Weights of a small GPT-style language model, trained from scratch on English Wikipedia.
Architecture: RMSNorm before each block, no biases in attention or MLP, untied embeddings, a smear gate, learned residual scales.
Training: a variant of Adam for these matrices, 222M tokens.
Each number is 128 + 32 x the weight over the matrix's rms, rounded and kept within 0 to 255. Layers, rows and columns count from 0. Numbers have three digits each.

# layer 2 MLP down (transposed), 1024x256, rms 0.0708, rows 668-722, columns 0-127
123088106129096162097086155167127121170169122116196093128111189108110143131123102140082066128114134134099098200065106130152109134131084165088141190117128068157130101114126139129137129082098089199081121143115112065111072130105131094112120158132149143100077182143166107150153145093132074050143123161150127074154154132089144184119113094152167156123112091129149185126126047149159115133114
131130140144126138113123115133128127118123140112140111085113137110119117126124119117118119130123119138126135120129148141126131128136139121144146123122133139123135110138125128116131150122124134154126139111128115113138131114150120111112104124131124142138123115144117116144143128114124132126120138120134129138128144112110161133124132139115137126132136134108114126140122124124121108137109
110107100154138065137187137147123135144156139104072090089154109109126163115123093100095179079095182116094124182111069135111118186155092086101115121115140069168087107161092113131154109158168130135154160078172079160132130104146118176114156114169116106094150164145161111112130152120081126171178179107177096136125146130130101103105088154161048203096156157102148114129128160155137088112128
092130094128219116085144166118144058146128211174102092151107145150144148093148090126139105113117119151092121160138075085086167101076163155092101090092164062144118158144105156072162179086089071108067150154125139101130141116085145166127120080143090120137129083099106140130162123130135175157124087096101160135084136133140095097138155052126155114106213058154144143165153105135078135120112
089109111145164171082096139149128090123067091088148127146069167142146139119148167151108179085094235135113095083218106139178154171175080072128081122167113083108075052167046126121111162091139148130059187162128110245146181126140171136162080132121097166140082201132092095151096075146151092091173067216110070092083106173089124086151207141132162136130183152138134131116123172146111099119170
110112087123188154136201174144135087167097160070097143146116128107149106155165149114093176142142120189102208128171125085137124194135118110187158162092129178145124073137159134140133131094173128166172145161182068172098117103096150184089128146138093139154203120075175173112155196169160093133126086127083137101102132160100121032126086093096124125133135124145125139112114117052120059117130
141117133146152238077136105135128125136127142101075120124086155109181162110142113126119075107152129094175111162174112119138145097135097170124143139099120122121135158161128071093164125073196125084063089165130116078059054101118112104087118148115199124048124118080143106104114170070166179085112069175173075128088125106173199145116108104142103105028150140158076097152130090112117063124125
129121150133117142123116129144116125143122133123144143120124136118128125116135109126132116117144125121128127138113128116141136143119149132145136139119131136130126123131127138114129140146114127127125130139130135108130152123129121158122128151134132124117114136164129132124119128121112138125132142141135136134132127133127116143146106127133123134134125120129124115116151128131127135113127
091108124104147102115158148143146106136178101098180108092077106110124134140062128147172156132130153144116102070115137117106138140147115117138099107140122142119149191168135085143095131104127126141105112150087059149093115077158129137096111144150144146120144149143139202169102152123115130082124093146124109149140193150150171062074135150108124151171162173140126090122126135071158141106074
125118113123164135105069126132134154127138152106160152080134139081152156119132117150116151143127171158119116058097088151155134154116157139189134122140105119084096166094116112080095156108174160141125096150076110176128105117149102134094110098100138147087171199126118090118114138124166081178138086119136155131109150120130175117062100193118111145057131155139086141108085109153153096124094
183127127164088100133106118114103152113110126160134085130153132122140125123143119189036088150171103139116097137115147107136069152061116204121145098095103134051093115103158128148135116147121142098138120189112089191145072079195105118148136143134119123155095132117145092126082145169131129175167033151135108155090091130123071158095134160065137155105061099160201084083130129130100127168100
093061133143157133129141162112179076117098099166117106102163111122102177162083127185113062108116161142155159163169148149172171127107114138168140114176155114123199158129137113140110117082058101113134088127109106134152068109124053072093121146133121121064129100130069130123179083160132119126144108067114146133095125102134128108132128124093131152149203119097088147088149127111090156132101
145127135163128164100163155152101145111140077117122058080169101123160140090111115138137130100222106131150156150118158095094155175103127146179157107152174134163098202118124152170147140132130119086147163069151141082202099178123085120135085086154145113091146080120175112139149113143127157141097087087146163164155139085070143134109070138148080191127163173115122124127159106074138122103144
136144111139137160127117095131101162042071150100210108107141084145139156137129102100108108081190127136153148115139126160159119155140182107106103101137098121142158154160101148123182167159137134100140090159128134102176122160144077155125120136165129143128188116188111065088186105139190126131116195125115141165136147157146183096131109145064170167175143085126166131130087146162132091145099
111137123047218132100149121115091095059077110123060181121088170119131143050197157164171164147106130155113140112123106065144090092121149198139077175069112171141120174123114100131106100115109124113143077143136155135145083152178127091170114127188135142137100080121149126107138110154136111080160100120164094126102129126101118118102074071093177092106116101146096173073135147142092095081157
136146097070175081137105137097189136159113152128095132115132110178114103138119133150120143161137078129123145121176133164116165158162133188136087168114164162142097093112139156122172148065137159168191145153137142119071128107101067112128128097170107123134116091091132175132149138164139108147137127142108117121171119125068115064113104124118162184157114128119163137153198086098124110095128
138144104139113140184108095087051151098168182150131109115154134174117143154085159132120089126202075135157099139174121124121155102161122088122122134136129126058124091126088096139195136123146131143129156123064128097169110155086172133105132139175075163122150134120135167117110130116079117148158200128100118136201082147129116120111185185058161110110134122122137066131132119057085201131144
153128120103119151051159097152100180177106164103142113062125152133082104144130090102190141087107129148161134183100136132107125117110140130133160131157103168110139193114210088113079136192125163063131102168078111098147096129128076143066151138134160161107158096203112152145141096141128157173127151136125150158093125107086133137147124108141149139131060067098156159122103162133070133065177
155084154132112177121149116123125117201099080159134075079111103199207091095152143181154121140126077124097155133134176058136125138141151142115103154150178127115136082081150183098096175146109107142148164130106127065176144108085058174091096167148088165118071136065069145160096145150153179071128150107155099119143143094117170083135097076096164172154172153161118156073152164123158078145129
154136121108093125159135154165094118132107132055105154153165137149083171131115085088117141143133110191110169140133153110143080144129225103174160149160146112049101141153128173128153065140067142099069132155043154152109134081094110152178094138141098097115063143135194139109103085167131128126085046109123126097192124186081106101111151124063122134125205149098133080140137155130088102048126
105133104135117106127193139133124130152087093117161127056157108123066158157095067175081172107105128148100119171109119139113151121117130123144141110188162155131050102100145132122123120107194093113115098134139172081139171124132123100165155133082148121107111145164170139130143105133139075086129171139173069122148130147124093188111106153087108112114094069157091101093115154108162120097091
095081186168196182132122143129156136111108112151139171127119121140138132040136129175101110161173131157135122142131125167144157115123142084112106167142139085109145104195066128096075184069104131140067126121110094124088175097102130186174114104128114105128195142129163143104099087167097113135144089128160129162099065097151120118101139114118158123129161146134104118118119150127153127111145
101113146102143129159133135101131096135133062120051121114139141124090178138125089122116105123131091127160125117152165113096085108118099139129181141158137156150106104150087105089154149115123065114164128142108132140161078100108116143105119152064143084114153084159104077146137182176093128106129152103118096168172153112116162094070192160168150151132179155179174127154132124112087114158133
102160149155138141150098110137166142165155138126112116071119107131072181156132171224150143122160141135084127121136144132120127147213168118122009160189058148113084111172088088041108133155152117072113115121140078129143146121139172078133135150110147047154116103103098096085062202146103135147105120148141090108129081114163141121127088159151161115143161185093119178109082050037094091177167
138094093167119128144159132176147147144073136130152138190141119093125071113097095155129112125161113125137131119105126156095128121138170153144095159093117151129089148098124116134139149124133123112126095160120096091140093113127111098147154174115116102096129183162151137135096148122085089104183132111127159143135135173154168144134111135139156133101137129169121152072076086167141162151122
111128088090159139201100154101148110102138134160111149095144161189134150042157113132104041123176163102165149056100117099118140131131081175145123098075147046060089169078126103109078173102090101113145097121113119109113157149119120118148098102131086175133208102126143134125151135120140108116141107102122181152120158109131137209140142097176162182116111128137090150120137123136101177126133
131188073143147193132132129150160114104094173129083144108117175115127115104125099143122147141106195028048132072181147132075138114183134082121112141120135078119130147135104115139148121121104118045149180053114127122120130127058103076172088082135089111121067209134102151135118113136164080130169111160099089059104141118097144171177069110105047153090149094082117146165069116139061149149102
152119183179091177141098140117092130118141166174149174156169114116101097088127049122111181114102182168088154098072131099118157151103139121131109188034100074098072122136078164072166197179145140166118159147110171072143118201142109133141145123130128206099110088159134120123152101115126105099166134078170107139126157111122131156180142138117134185159126115141128161066094092139062130103076
104112110136122091128146126118099155098152106171203073066161203100126161130125073207082113124138089176132090114115114104127082124093123114109139187140145121165157136137138185132178144174099133121115141127155175111190132127150100120147128150132138153086166172156151103191154107135118153101185080169143110092139106112110099136099178152133158136145114110184077136136140150187100156131128
108110118142136135088111088118111183111127115139091066103132158074128082141134087056193120132098173096126152110128109198124063183107106121222190172133112127150136129170140140152085134064109101131083145110144150065173136098137142114090188113089112170122134109108179107157159131076174157208083128116104107137095182143096141125109131127119084169103111097126146112134185148110115127134169
150158117119113155130135145135137122119116107127069086154155150100145116167101118140207136126045106142112161181141150096107088058000131149135122168180109201129139118126162160141123056118124121108097121157149168133117134131114116203155116109152183175087066105109092161181131086150134107177101105081120132068154083092059141158092185124162140140147155113119167177110214075129126069110065
091080116116151110178180155115120166109155106071054147137172156131115139120101094120158147099134017141132138130127086065153148106098102169095140185089134166115160121129135109122106136170120158152142159130125087093097084122130154142099149113123132163023179081151091143141071163137110110134124120064085127126122147112125140072117170114076113121117124126186147116092179150174160144165122
099173074098138137133177124123136113183143165120167106141156122182143095175142142109149077154132114038144121119131089128146148097192097173142087066117125110113107136160178150149147142070131141120175112143130183182101112103107097086100192115135142063192182109149095135191134144161112206135126116082082092119178060166173038081202145059159095102142049111130090148027184110167102150090122
092139145143122070174127118121113113150102130133192115097071143132128188161063140089150112124123152181177076122110077121088132184101197060113091108123098133061118128177086151156130074140151148141089147147175081117122151090182170125157083065149132122147102146151166099096132101142205167183198057107198193160112097138154140150117150180117152157165189132188148125150139122093104190106105
146080121128159141141178121104150135136110177117096150134137166085096154165151129102092143172129150162130113159153137103147106109144138125202153160119196159152089081135092106100127181117177155124151183152157089135119084086188138106163142157072117150100076124158106114105119132122141142138105114117161113119117113151133096071083163124099181093130177104137114122181144141100158086147160
169172138114082106093117117123099196158118136110104162146130108155101125180142119150089144096115154177095131188132074103094114139130111117090083162119127160090113157106151126088105073122078116119092089155132083141200146166146115158152151165081136100098108108182101137102083127125105104125097164109162133148180154145098046141116135179135144099158081165163115105080138134091197151129078
121181116114127189084142140101064140167123100106138208123124150147111146121142148144203111089131080131192158071125116150050187168097158166154044114101134142122154154142176162122164178206149150166085110156129148085091083115118171167114129102153100152088144140148120149149157152131133120099129085130184115097144190106109108132153126132156189193144158191151138152145084102149109184141092
133128118138137095146087149138136133109140126115077166122144104120123112125098135121134078137205117189133103157102134163113098176121158153158101127151138072106112097103086105182148049088195129165113105113130150143113120107164125092164128130159136157105141195123130083164134143130131125147123159158109122107126105220160160166169101047070146133140154077163154099120158138094134140115166
144145145063160207121147107141092196077153167137153124087164175118135128090106134103205119121161139107161125146124093115110096121150144119155138150099089169162098119125092131096101087140164128070150117131094194163130078172127185128171155109122177156106176109117115094171090143182083089093122126129117099176139142157159178093132155157123185157114141152147143142207077087145158164103145
137125161136145152112125131051125139097132074093184138116125128141131145141083111116132136099106135107093083047141118137122131138163157095113187153198159123171144164101149115028088103131157134223162098106093072129097115109131143121054152135095162146128097177164139121142120151169084200163081137087169041148137130131119205141052109175143108085099147092157133125098190113108136090121074
173113104096056109136099125168073105103146155070157072109120114134106124080100104093107132183162120074114157153136134120083088119150152128079140141150115147090102164194075116133113135123146125086070173099129173175152121133086114075162126143142075080134140143160190115090202143177140107141085165131102083125138121128115128133123153112139152112149154076104085084148138103116095165090125
109113123137050187151107129138154161175098112119118146119133117139154153164143166130127105160092187112145106164154155088133096119118168122197153108158106080126153130083104081156116108076051104052123184147114131157133134198098148111110101042189122137139093086081129156139125144139144072113155094077140144152175120107167136128049101158114167105141220129094189127115146166143087135182137
156155144112106157162101085140149157100153143143038203132151104120196156126084148119154142130167170124108115139152081116104129159104129124182096124137123095139157113130106141127171045108085158193073088094171110145062130137094173128168158083113162104101125140116193138146119068203137067158141073135161092147115151167124118141140079127103181160154105133134099083096118123140138164146148
087123093146175145105185119120135080130163151102112201116106139108131120100113156120160124099130131053135160080106143116157043142174135124106144129105081110102095090160107123088143190088175045128148159065147111132156113137118185053185170168110099091211109158113121150103123170122164183049130154102147113086103118094117150125112191113159098125050120148171098165120156084182130097174124
150167150155143120131141119141100135108135143165101131115202122109210130085153125134040150148121129198146126191137165152161165162129144144127130137135135124134141133110136133111158183161081180151098120173141140165157162108127088130126093159145202091144170147114144118175139107132122096189128145144100114120107103164070071146119141108128149188129157160136114086109122164152183163121132
128142126135099113131121130159128121122100124132133127136147123155127153138129117120147135129129133140122125130127139125127147135143122127138144128134126121138135131113145131149117108130130120118139136142127135132127114138130132132126131117127131128132140105118139146136129148124129112127129127113149133136145113148122114119130128110127125126125121131130110129130126127128095138115132
153128068094124160154065130130145124168110195140131149110126085144101182106126160080120129124078111102167172124205118096117153087093145075132139154109150101153141099081141145113138129125099158127147102140115097169165116126158083133128143171135109170139121091053124132091115107113132130115079121152174126101139098127063120132102162137080131138155127147129072108111106176123120153137159
184168141128076139088093091141126168116104121125124138128147092150110158185159131123107134108149103129092095087058122106131107092101144102088127137135075074131165152095090058126062161124131189136092116158175135145141191101100123130101078107094168119120164166133085100115158219105138126160020120168092080086145118137176112136122104091144214067120110119202068148133168107140150129139175
165140121152081146113113085163048190143163122086176127078151109102137128116120161168157116112139158123104160135072145168171125164124161130088133169110131158104139136097155148117086158142105160139085061117133116114147147144091145128178095141119125130086154255147159122136172139180135152147108169158140126131161178116154104152158085131105133127072149111154138098135119132119134168108083
150059105119176117110119141148145160122119203115133095102150140094084126102127137137111054103129128095116139168192099136147114145110101140097145176097120040136194137105116142109202086123121167183184081130118205190125173128125175154134138132127148099127164192093114072122142124129169189179167135113141140131132112119147162127185145110187061223120135060097075212106114116135171151101201
086069108088157155142173205064138123085138150067126152106109141129131135141106116133102137113172146094134115179160148075138113161064148110156122155084178121148097126084135107117175093136203131191196102142151109106089051085151082098063111193100139110123109190091132148113149164122119136207158139127144119164132118126129132097112159125147117094185131141170104069171125112175124128095083
143097107133146139143069085160103160129188064130117077110117155152114174112128211131126154135152121154120162151108109146087101138112066139195104137105113126070028145136070092099131121102111134099124131091120099138164103132103113162170120185000135127115137147148101143108176080134155072161087027060139094090152165112094096049136161074084130153108135138130124151130147128213122178078138
142126146114117147138145097095097190079146102144111092060149175117107146178091095185127162119113135152154143186174129146099070138076130133117159108175128107117088026146125166109161125100100100114126041105080111112195085107125112097154129140121118123107125093137164080125145120130120131159192098119119100077145117107098118077097134167168138134148161116155111079126102177121096067113099
169144125129068115152125048154095196116166145153143105107187109131116146169110137182107104144174144142103061131097103178183152151152122127155145108144093075115140154138085176143095136176106154161123115155103077089134233145131134145142109103097101130093133186137149079160135140116112104131167119154107110078089150178141062112157108128124124194137158123182130155119116204189151128142150
139111164137115132130113126070135140107058150166117128098161089135133073150121134151194120153087124131137145124132123130128160137144141155145120059104144189168157105133147128125132193120124066201220158145148153109091136114092138052099111191135148075130121141159134115104086136081128094090120168128204091196102083200108119136150120144118140118078062101135203096095078132132092095136078
# layer 2 MLP up, 1024x256, rms 0.0781, rows 669-722, columns 0-127
141155116128100143109135127169133140123127110125127156126132108147127131134141138115130155125116128147116144117149137133111132116155142113121111109148106114142131120125122123139122156142127138132141130117157126111105104141126137133113157124134115139127127108102108131116120107136131143135124124118101132130126123161122125132124152132143111127121119135122128145145115122118104121136095
208228121116135131122119136106111130101049127118153177117095085130055102168166150131103151196172090137160101119111170112096172105112096107117144137215149182143143155113148156113135184126095079110143112173089138109137107139146172080146080136125118168152109109126110134112169087156158136078100076112065136139136050093098194139164124098084142129162142108191105112087086120078146121142106
150080071174112109092145182199135108065170125134121166178188117152144090112176196132150118098117150193087124175175085116082172144165178123102107151097077093141063145184084134154208141130124124118134117092125107126100116076141116091153142066161149155159157115059115095095149114114131178167159122082089118125157148101173151111177146095136140143138096216153124064108147090144083154080084
139119143131086086177106125168140143142106111174095167093153145126170111157076151106124147125094064115150160141171129135118141066182165128076156032078122112150157149108185099147161172152149107087147168052169109214074089147112157082080175111060117184193147050112098113127139013136147148078155113110186076153130167131111182107109125116161039121122215126091102082139126080112072126088070
153145144171124054113171122186183137096078103124147138147108159110137128082117163159150087174065090212140150144216125170152114082149126127099108144104104090175088141111136116120176123146138103052136131102173141141126141153127147115160070148167128161135177117123082101148095096131163093176110205086100093122171114091114133140149133147078135133152117131168078150113127153091095176120142
135089155125091133126147123137194165111167057150150106108132138138100135136137172129110149116166158133115087140166116152135094159147172081111105165145095083232093146097146089129127070139127122094117134165111099102105134141141131107132144168167150108111157104114152158197183164145128133096176061176132104135187140141073122080195136123108084164148103090102146144106100130138157140107128
160120124125088143125143133126118129119101122142116137121140112124116135140125149120139118137113126153131126108135134136088143126135129100105136121138114129146119108123132112134146117141105151132139126125125124135119115150109147138126163112137115133119121123102112132125136115135125137119138138120132116124108120154132118122146145125133119117139107135122111136128115112118111112135082
140159118144151131076076106132128133213139085131109155113153113160151062119177146111170150072130104098121075142176202131078131141130162090087094085099090107114086151118095136114161140148089217159101132164147184167158066137111159128096118145143114160136178101121135176092080109106125125107134151159130132122109108139093129082144211170148138106134083097133190108139120116121095104048098
125143073154118095153159118089148149153148150145115144150140115109121149146120172163112147111121106121094112196124122111080137165120141095097118139140115146154138133168072135114132095160171171120142103107171091163143120144148148157114121120128109125198145160103138177127117123176167118130162155123126102154087090190089134148113115146137113104126141057125096084163042098144153118118106
113163052155093098145118148148146101124171129151166185151143148128168158160171139090172167146123158125128143147176098114140154098107121103096104111138179123128141131120117120126137118169176109098145175121136135168118107209182154127115167106167125147181134110105134163099121092177105127115140179160120098116096081124059085135115186117111144137108121150114129136159088115055069146099113
130133131174136061145166159132108141131099163135140151161107098138060117071121151061159107131083128175139108170238120125119240118117128127109118126127115074194123121124129103203090098133086148165165136136175085121096100165132135121110152155132086178141153126080164110139117111140145072149108135066150153093155142169118118085145142167172099075111093111145127096104106116186123185096140
131120073183122107083118141149074121063158114122139108189139092053196106086158114163100090149120111129082118190204156124111089132145159139142107117098082120159103110169123094152174123090160175216155127131083139116116091165159167120095139107166138153142109133105140113103150107036147149112101165098097165107128129192055168097154126085121154098111086132147179100127090143101053117027084
180127132126140090101200167132122112122099112190139145136149112152154145102116200144117104127131143140131181118107148159134169125139120130116092129095116085178147085129096163138173128103188137089203134105131102115105140140139090172166089104138132131177105156109106097127155081110166115097174101153089079126144084122100202125117152154126161066095146122129144117152092081127150090120154
134111118134113124166156138085096119080129079122128102138102158118096107086106229075120140091069130176138115137117134175124145113122107113115125074160136104200114128142169110150127175161123136093159160077160080127115129195212120076108138101081136104145112123082095162112099153102132189160086162132147143137093144154099110096171183086131120122164110161173134074159094117135113104109116
154119122142126130110183158145113137177140107179145159104113038137139121123175127108107166135156120102155129172162125143117171116143115102123105123199060194191126133128077111144126081117133136162134134156158151203092103109174201097110164117137079091124193086075095088140075109187120104068130068120164135153159090122161111134134111121132100131156110107160084123118095111145177190090118
126132032091113126162140101118102133160124162200124137164124093145109133128160132150153115122078106120151111061202146150120151095169148135102168113077113098170124146127155168110130154205116118074108164127133086140163109138139192143108174133166136154118160171107136158107160132171103190103134178104078121139155094127107173145119136201177110084130054123095100171137107110086105125096054
128123101069132111207125136107146161157095150126089127109123075109140082137124129138113162094139108124075107127139103118072112151187140123088144129116074092151110112147133079143113115116134180152105124141183166118127099159184135074140113082104133108132182122134151086098184157124166183163116201095135137134117186094120163172123131112162071155098084089094047124115131154085153114105101
150145105119059143118117171123142133168133116149127112104110140140109141142157180152177115119174145142094133120130195121129122151148033088116142132084113108158130147147077098173171177162118092082147129093121123110132135145100107183135109108117146107111187127058105206160116058215170142131103146152176117109129135158117089098109141116158118140073115174133082142189169089106099130121096
202186144075090129119201170150117138075081142131089135151094155133094117127124148149129121169178095112128126067150218117133149179121141101117174137134126115140120070146183111141123120111087110105111136074139107174131132168196136180167130135149058155168136142110096175124071149175203092117063132138119121066119115112113088117130119101142067155100080119066143157143133121091134116145130
132094135119115110192090144176120198169163133086083124091125128177088103128129127133168155089086079138123050140163113113098143154102162132131103121100142110125147133202119115121124148177138147134116099149115073162147153152119173116126154079128077182160147132142163142153120129093130162089163158136177116155143112166156176053146120112141099121098151161107123108162128122107148115104092
112154137131122130123113115151185109131075072134176185171099122217130109097117152148124130126149137086146154164179123223082123146118186091129028144137147139117100114122132117161090119124140137156127125111100173130169103193094067129082110094116115118163149156124139145147083106096104110109137093109109114101080126152167134111088155122101081162095117167122060121133143121173143130098118
218144120159079118108112123097072163113135145148104165143157117077131078078143135140103136165110144089085116148103104133113146141153147117131060131185126107091158139168107126133175119176125116141166130137105105121074072172156161119161151110192103186171072150132106158077068101048157126150084153132122120137088087116139139076166112140139132133172122103116105102121107124130165171070064
127102103144120158116129150094134091130122130190133074134136171102129117118156199118134078137127116122182063078108111132113110148110126108170124088113130103172116147133138117124164134180173047139153151099151133119140028126104148149085180075116148134114097139117065161150085148136168119089177122126106193149102166112081180103166126069063103135124066195126171110147079160192096140127098
184180090155118096144087132107136154119114113125106090100115106149147151129146141154089129144148097110094128141104143160105125117149119139131126137125102075135163087142147107109127058125121122131135124083178127141105098160141131100140161107101133107118153131113087139129144103108151137115167140071128117131148145147129148118098164133114122108184133170113111085121145129135108109149095
123117082120132114189118143121107168120141116158138128136106089146147151127156110146187160161071139165123135115123106133086141096118112085159083157112119080117146030134157099146078155139098140164211138049152124118120121109130091172133176118122145120135168125097091107140134121098175109148128147126154124098089119108154051127141149142139090112148116149049095144143116081110158120119138
148109109119115097157111154051187165077136101153121124129159080092167120136084109055165109136058089036114063108105112169138115129092107108104156108137037113122170086087161109176121192120144101139193089099110141136151174090077130057110206123117156161158158094117147169134105115157132165132160097106133171117096146132026139102123154111069141112083066163131097140162124130134110087127135
122148159109119145123075176132166153129107103145137149101118135173126091118188185122187128106120084139153161108175113152065160093146162102158078133127150147153159150211133075173117116142106131173139132106101156093141116170076104124091192136141122082180118092114120108145110103187143169116106139126132158145151104163088158094089131153068136143138114101149090138103136161097107140183086
156153089108128148122108129079127113139137123126091156144133154107164062098169135089116143086111172065172125080109112131102139135140144133144084122043125083129143143108094123150141156134116079176136119126150107210067116145120198159123124129116127169118122160051099127088090133113169105142111152113104106135070100117122126125193143086146108123108123111132107085114124117101095089112097
120139094124119133099094166119132122101145095170096125123121121203102106120120148124117168105123125145166137106140128106099167113140135151129154131135098139152098112102152128132118137140165086044096141159137113143179148116104093107111130134157118128185118091111111139168105116121172155139087140127146179139144147140048158150150164145148170096076120127124099089085099095061124086179105
082091125199102108111162169126109167127120088168032139140164117094145072077147101105176110149105084090124095109170163096134082093153140116116129087175126114145129119110160098142139135167122146074144125155170118173116118166155141123093210140176150216102135140125123126116124122195100089091182112131141129136115048185082167127149175085112090118092102110135060134177096143073143092119116
096146097128137112126168145115139109162119136156157160159210138115139115170147105112114115115131090134158125103106124126074122128155176131114029131166085121191108101079095147156110128086127063165184152163123065095091137172162155107034172105152069177125145070120109166048125106167116090097175139111148122108158114160121093102116173149160158159132151175138063123115054128120123155077099
129137075188130046106183165133151115171125113121092128182142085170118152101115127160180176098106105081103100107113102118124136129143085115156124112091040074158131108099161040163091179189146132152138161058180168202149151131169098101109120067089143166170114120113126178094178164130080075076112120210116148152165079127179097170194138156140087119129102084111142131143115080136007144146116
148118094168113127199140141080186110149074103111150196136126138080157083144131119125150141140107113126134094115190120118098124167203098124190074122126065114139134117120085116152140062150047125163170119124176099112079097146163157140117158076118079196143144146119130131119108155058181123096107083096102131126104034108092102139105141157134100174135126197086106156127148118109131148108108
160163055113132101138108137106128110132134127167167143164138104183154115147214118085201150124125100089089141129147123111124101137135130130101048127043147110127090110121126134116157134142113111177153107108079126176143123117133182131099157142152102121200162121116134166093130130138116115100158170122093119183122121164148124102120165090112116149125105134148149107150126151108087141072093
083085099151129100155138146118171133084103122191096131101113143109132130164145156171215092125129182209094143121169155105126168138118107073150102130134107110157165111143125100127166098154107115134116089072179201106135068173196128122104102115143138133096180117112124149113114148131101121142101168109140166136136044175100088155095140112131106134052043075062120124141110108074131133195060
228131094138104173211148103133126136107133131109121144081078111134143079139091205109071130121058143172166152138178151183096103111134205108149135137130144175116104048083149064210153121076164092098127147162133090143093057091119138104102142075146168125124182111110093090089143095088110087145091152094159145104144077116128142091128144127118123094126143165077118120147080088156130080100085
142168116141122143104171129158136165087136135161051135155154151185100142123138182116157077127092157159144091175135170142109169103094104120097072120132103123152103148196145064144145131118112090068094112095128090114127144098142112098094139151184085088128175117129119200101089066113140117116143154100125138157146136114128131079143170146111086070109095093133141078145108114146149104184098
131222147093104090145129165095191145158099169145101227094076117124140131106125137087113081054107120124171090117160142162083155216119182167075089137091111168157140148177107102121158149101153100177122128170147151114085129167111168140159138115154128058137151092109141217144154069107136134114117111097153127185057095126099058113154135086104133160077120089073112163197097091062144179104052
156119129138083102063151218091164152134136143174188110074111126076113080148163149123167174124201129140136145091119085128114111185136093152160154157166168149090120117224089095189127149114152127113197188087093141081087055097143083214140166119142142194173106117126073134131084082092137090151126147155132204167102082122137117160175143103088114103186073141067141103155132135111123143076119
113107084086092128145104186188125144157138124132147109150182112179082117064122111118105170108123088134097143145165180102085125145145153143100122157155132145139118133125101134112166084193153076065149141118097123188136119160183143144162182080139110103147135141113136128147080174064117172044112128122149098201149132127101132134121158170156064091089080160167133125124150125120103144124143
138138086142114118117175145124160116110152117106101138159127120132153159155164132097099151096154152112163166156148094124103129112175110094120154120112135162149205124124133104149159117164189146133146162057126115161136134182118129146088137071109093119130157144069121164104197061187158105087122177130159116145159111133111152113119135163099132082116135156150157112128095083158126109119133
111172137163092180121122169094157119059076153147147122148175145109140141158152110072140131141096077131112128101116166144156159093130165072118147137142114197138108130178128083161152158113153165099164164088067159147105079129111135131093211133139119133131142132132037170109138118135106157154089152178106175155112112173073105114114115105134119127125125094128154095120104061121103125090091
144149083127049115120128146120166153176095100227111141097083102125171136058202141096137066056127103126112168041127123155124158125140169110083106162066105102139136154118091071127139121124147074149110136121131149105108131122128078160198210134116128080149140129128092162225157112101107130132073122218128115102097077091118177156153153117097135127112129208076162134150159121121089133240171
139132085090115128152157144152153108146124137152114196107126136130146160132181115186120121176136064139101126146145161127130176072105101091126138143161113205131144145144105069143140157119154121118136155131083136113148111122147177105120113140085097148098103119111113138126136090188104126091129109100074110153100143117116157175137135119120124107152085115114111125139103090109137165144134
142155125123093112138127125156133156127122119129118166124119109127122114089155158134121132115107126130127111137126147140116133114155137101120109117143129107135130104150110122153144128152121135134149118127151118137116128129123110142139140129127101125156117120101120126135142113140133125122115127118134120138124112151107127141132159138140101137145120130119108101129128125090142137129124
165159119146100144153095139116108166140101179156138164138157116110122139153173149084113141161136166186120132137164161141131206171158130094107109134121164119131159139160097116161167094145147113105143149087156135127094112166159124174083135132118075150128095064045117111146175122124178115157110143107120135106196115148135110110138168159124124188134072175099135094136126127116139135114066
111135111046135180131146106144128180119167090131143136101134108178076160138152098122117153097109108121117105189132094098113141143175142129078071115151111171177099127052158154170073174160113148192147100176133175217160104123118074168101109112179148194190080175137139114076088132178143153108144094110221118180066082115137120114132110117125109124068094138116128128091157204111155077123134
118075091146114160145170162116106115184112156148112111175129134102152128089146147126102156084105127099127154105128141114126083084158166087087112125074104144133132143129104167131088161112151117168125102153149101151129122098128166079108122088066126111170120171119124139118144134152104181103164144159098105156111087154135123137135162124189135095089164123142043126168149087113136137124143
117133146105127113143133144111177132124130127140067174109115047160199178201149176140174137114163088166092132152155122131155177159183158159143130164141143143153109106205106097184136181167086148143081114114191148144142066140116104099131132096132145092107120096139127132149166064146167110146161125088086161120109148174168148180172137141097151120210108145109083080103160166060151132153108
138182124101088122109209108168143120150037099109095161124123079120105137130142157133105192147077110175084092124109163144167133092145134123131149126142136115183087098173093123160153075127113095095190124088135151127095133097076158133120146098164048113117139019115130122157112142101129127104053145123133116171145134164165031164160132150149124131122103068075101123087160099140099062086122
133108137110139162183119172097084144090132106132031169164095119144119092101103124153142076116093090175138113160198181151058075061132073116132031070128180085151138109111146088109195065119104068127113092069201148156132084134151161118128102167132150113164135175114148108108177063162128093101154112131106116145204127139135104120142089120117040117173129120152114081159083126110141140153099
160091094103113101179076135149083163145089159153118168171116098147103088121113147092117095104140129122142099137116143115139145113142171131141104137125104145209124123134090142191118119119120145141141129148172111147082150148165148110141155109104146099127121088075118103122085131119180150106135100128132110106108108194154149168157094140132133103128105163144096142112120100151154163126151
164138186096088173209070086154137180182106064133060149142124108132099090104169127094088122104136103090176112164144102117112139108143109114116080106078093153125098081149084133186142105135107144186126109119121146153083122134146158082105115097148188168116090097094161110054109118105116077067178136116185142126108120130149116127199132173149078123139133124131114103135158102181173159123130
163097135166126115159166116107140142096089079134130140152184149142106134142124135129118129110109105092125104187191185126133140150083085114110164154134073138120081127211120091114130194144054115067162118122157138152093148116173131159130140119100060102134088099074089139245121129137163144095084167065190122130109069110059121059146190197103071103138117113114097182119096120071153093109126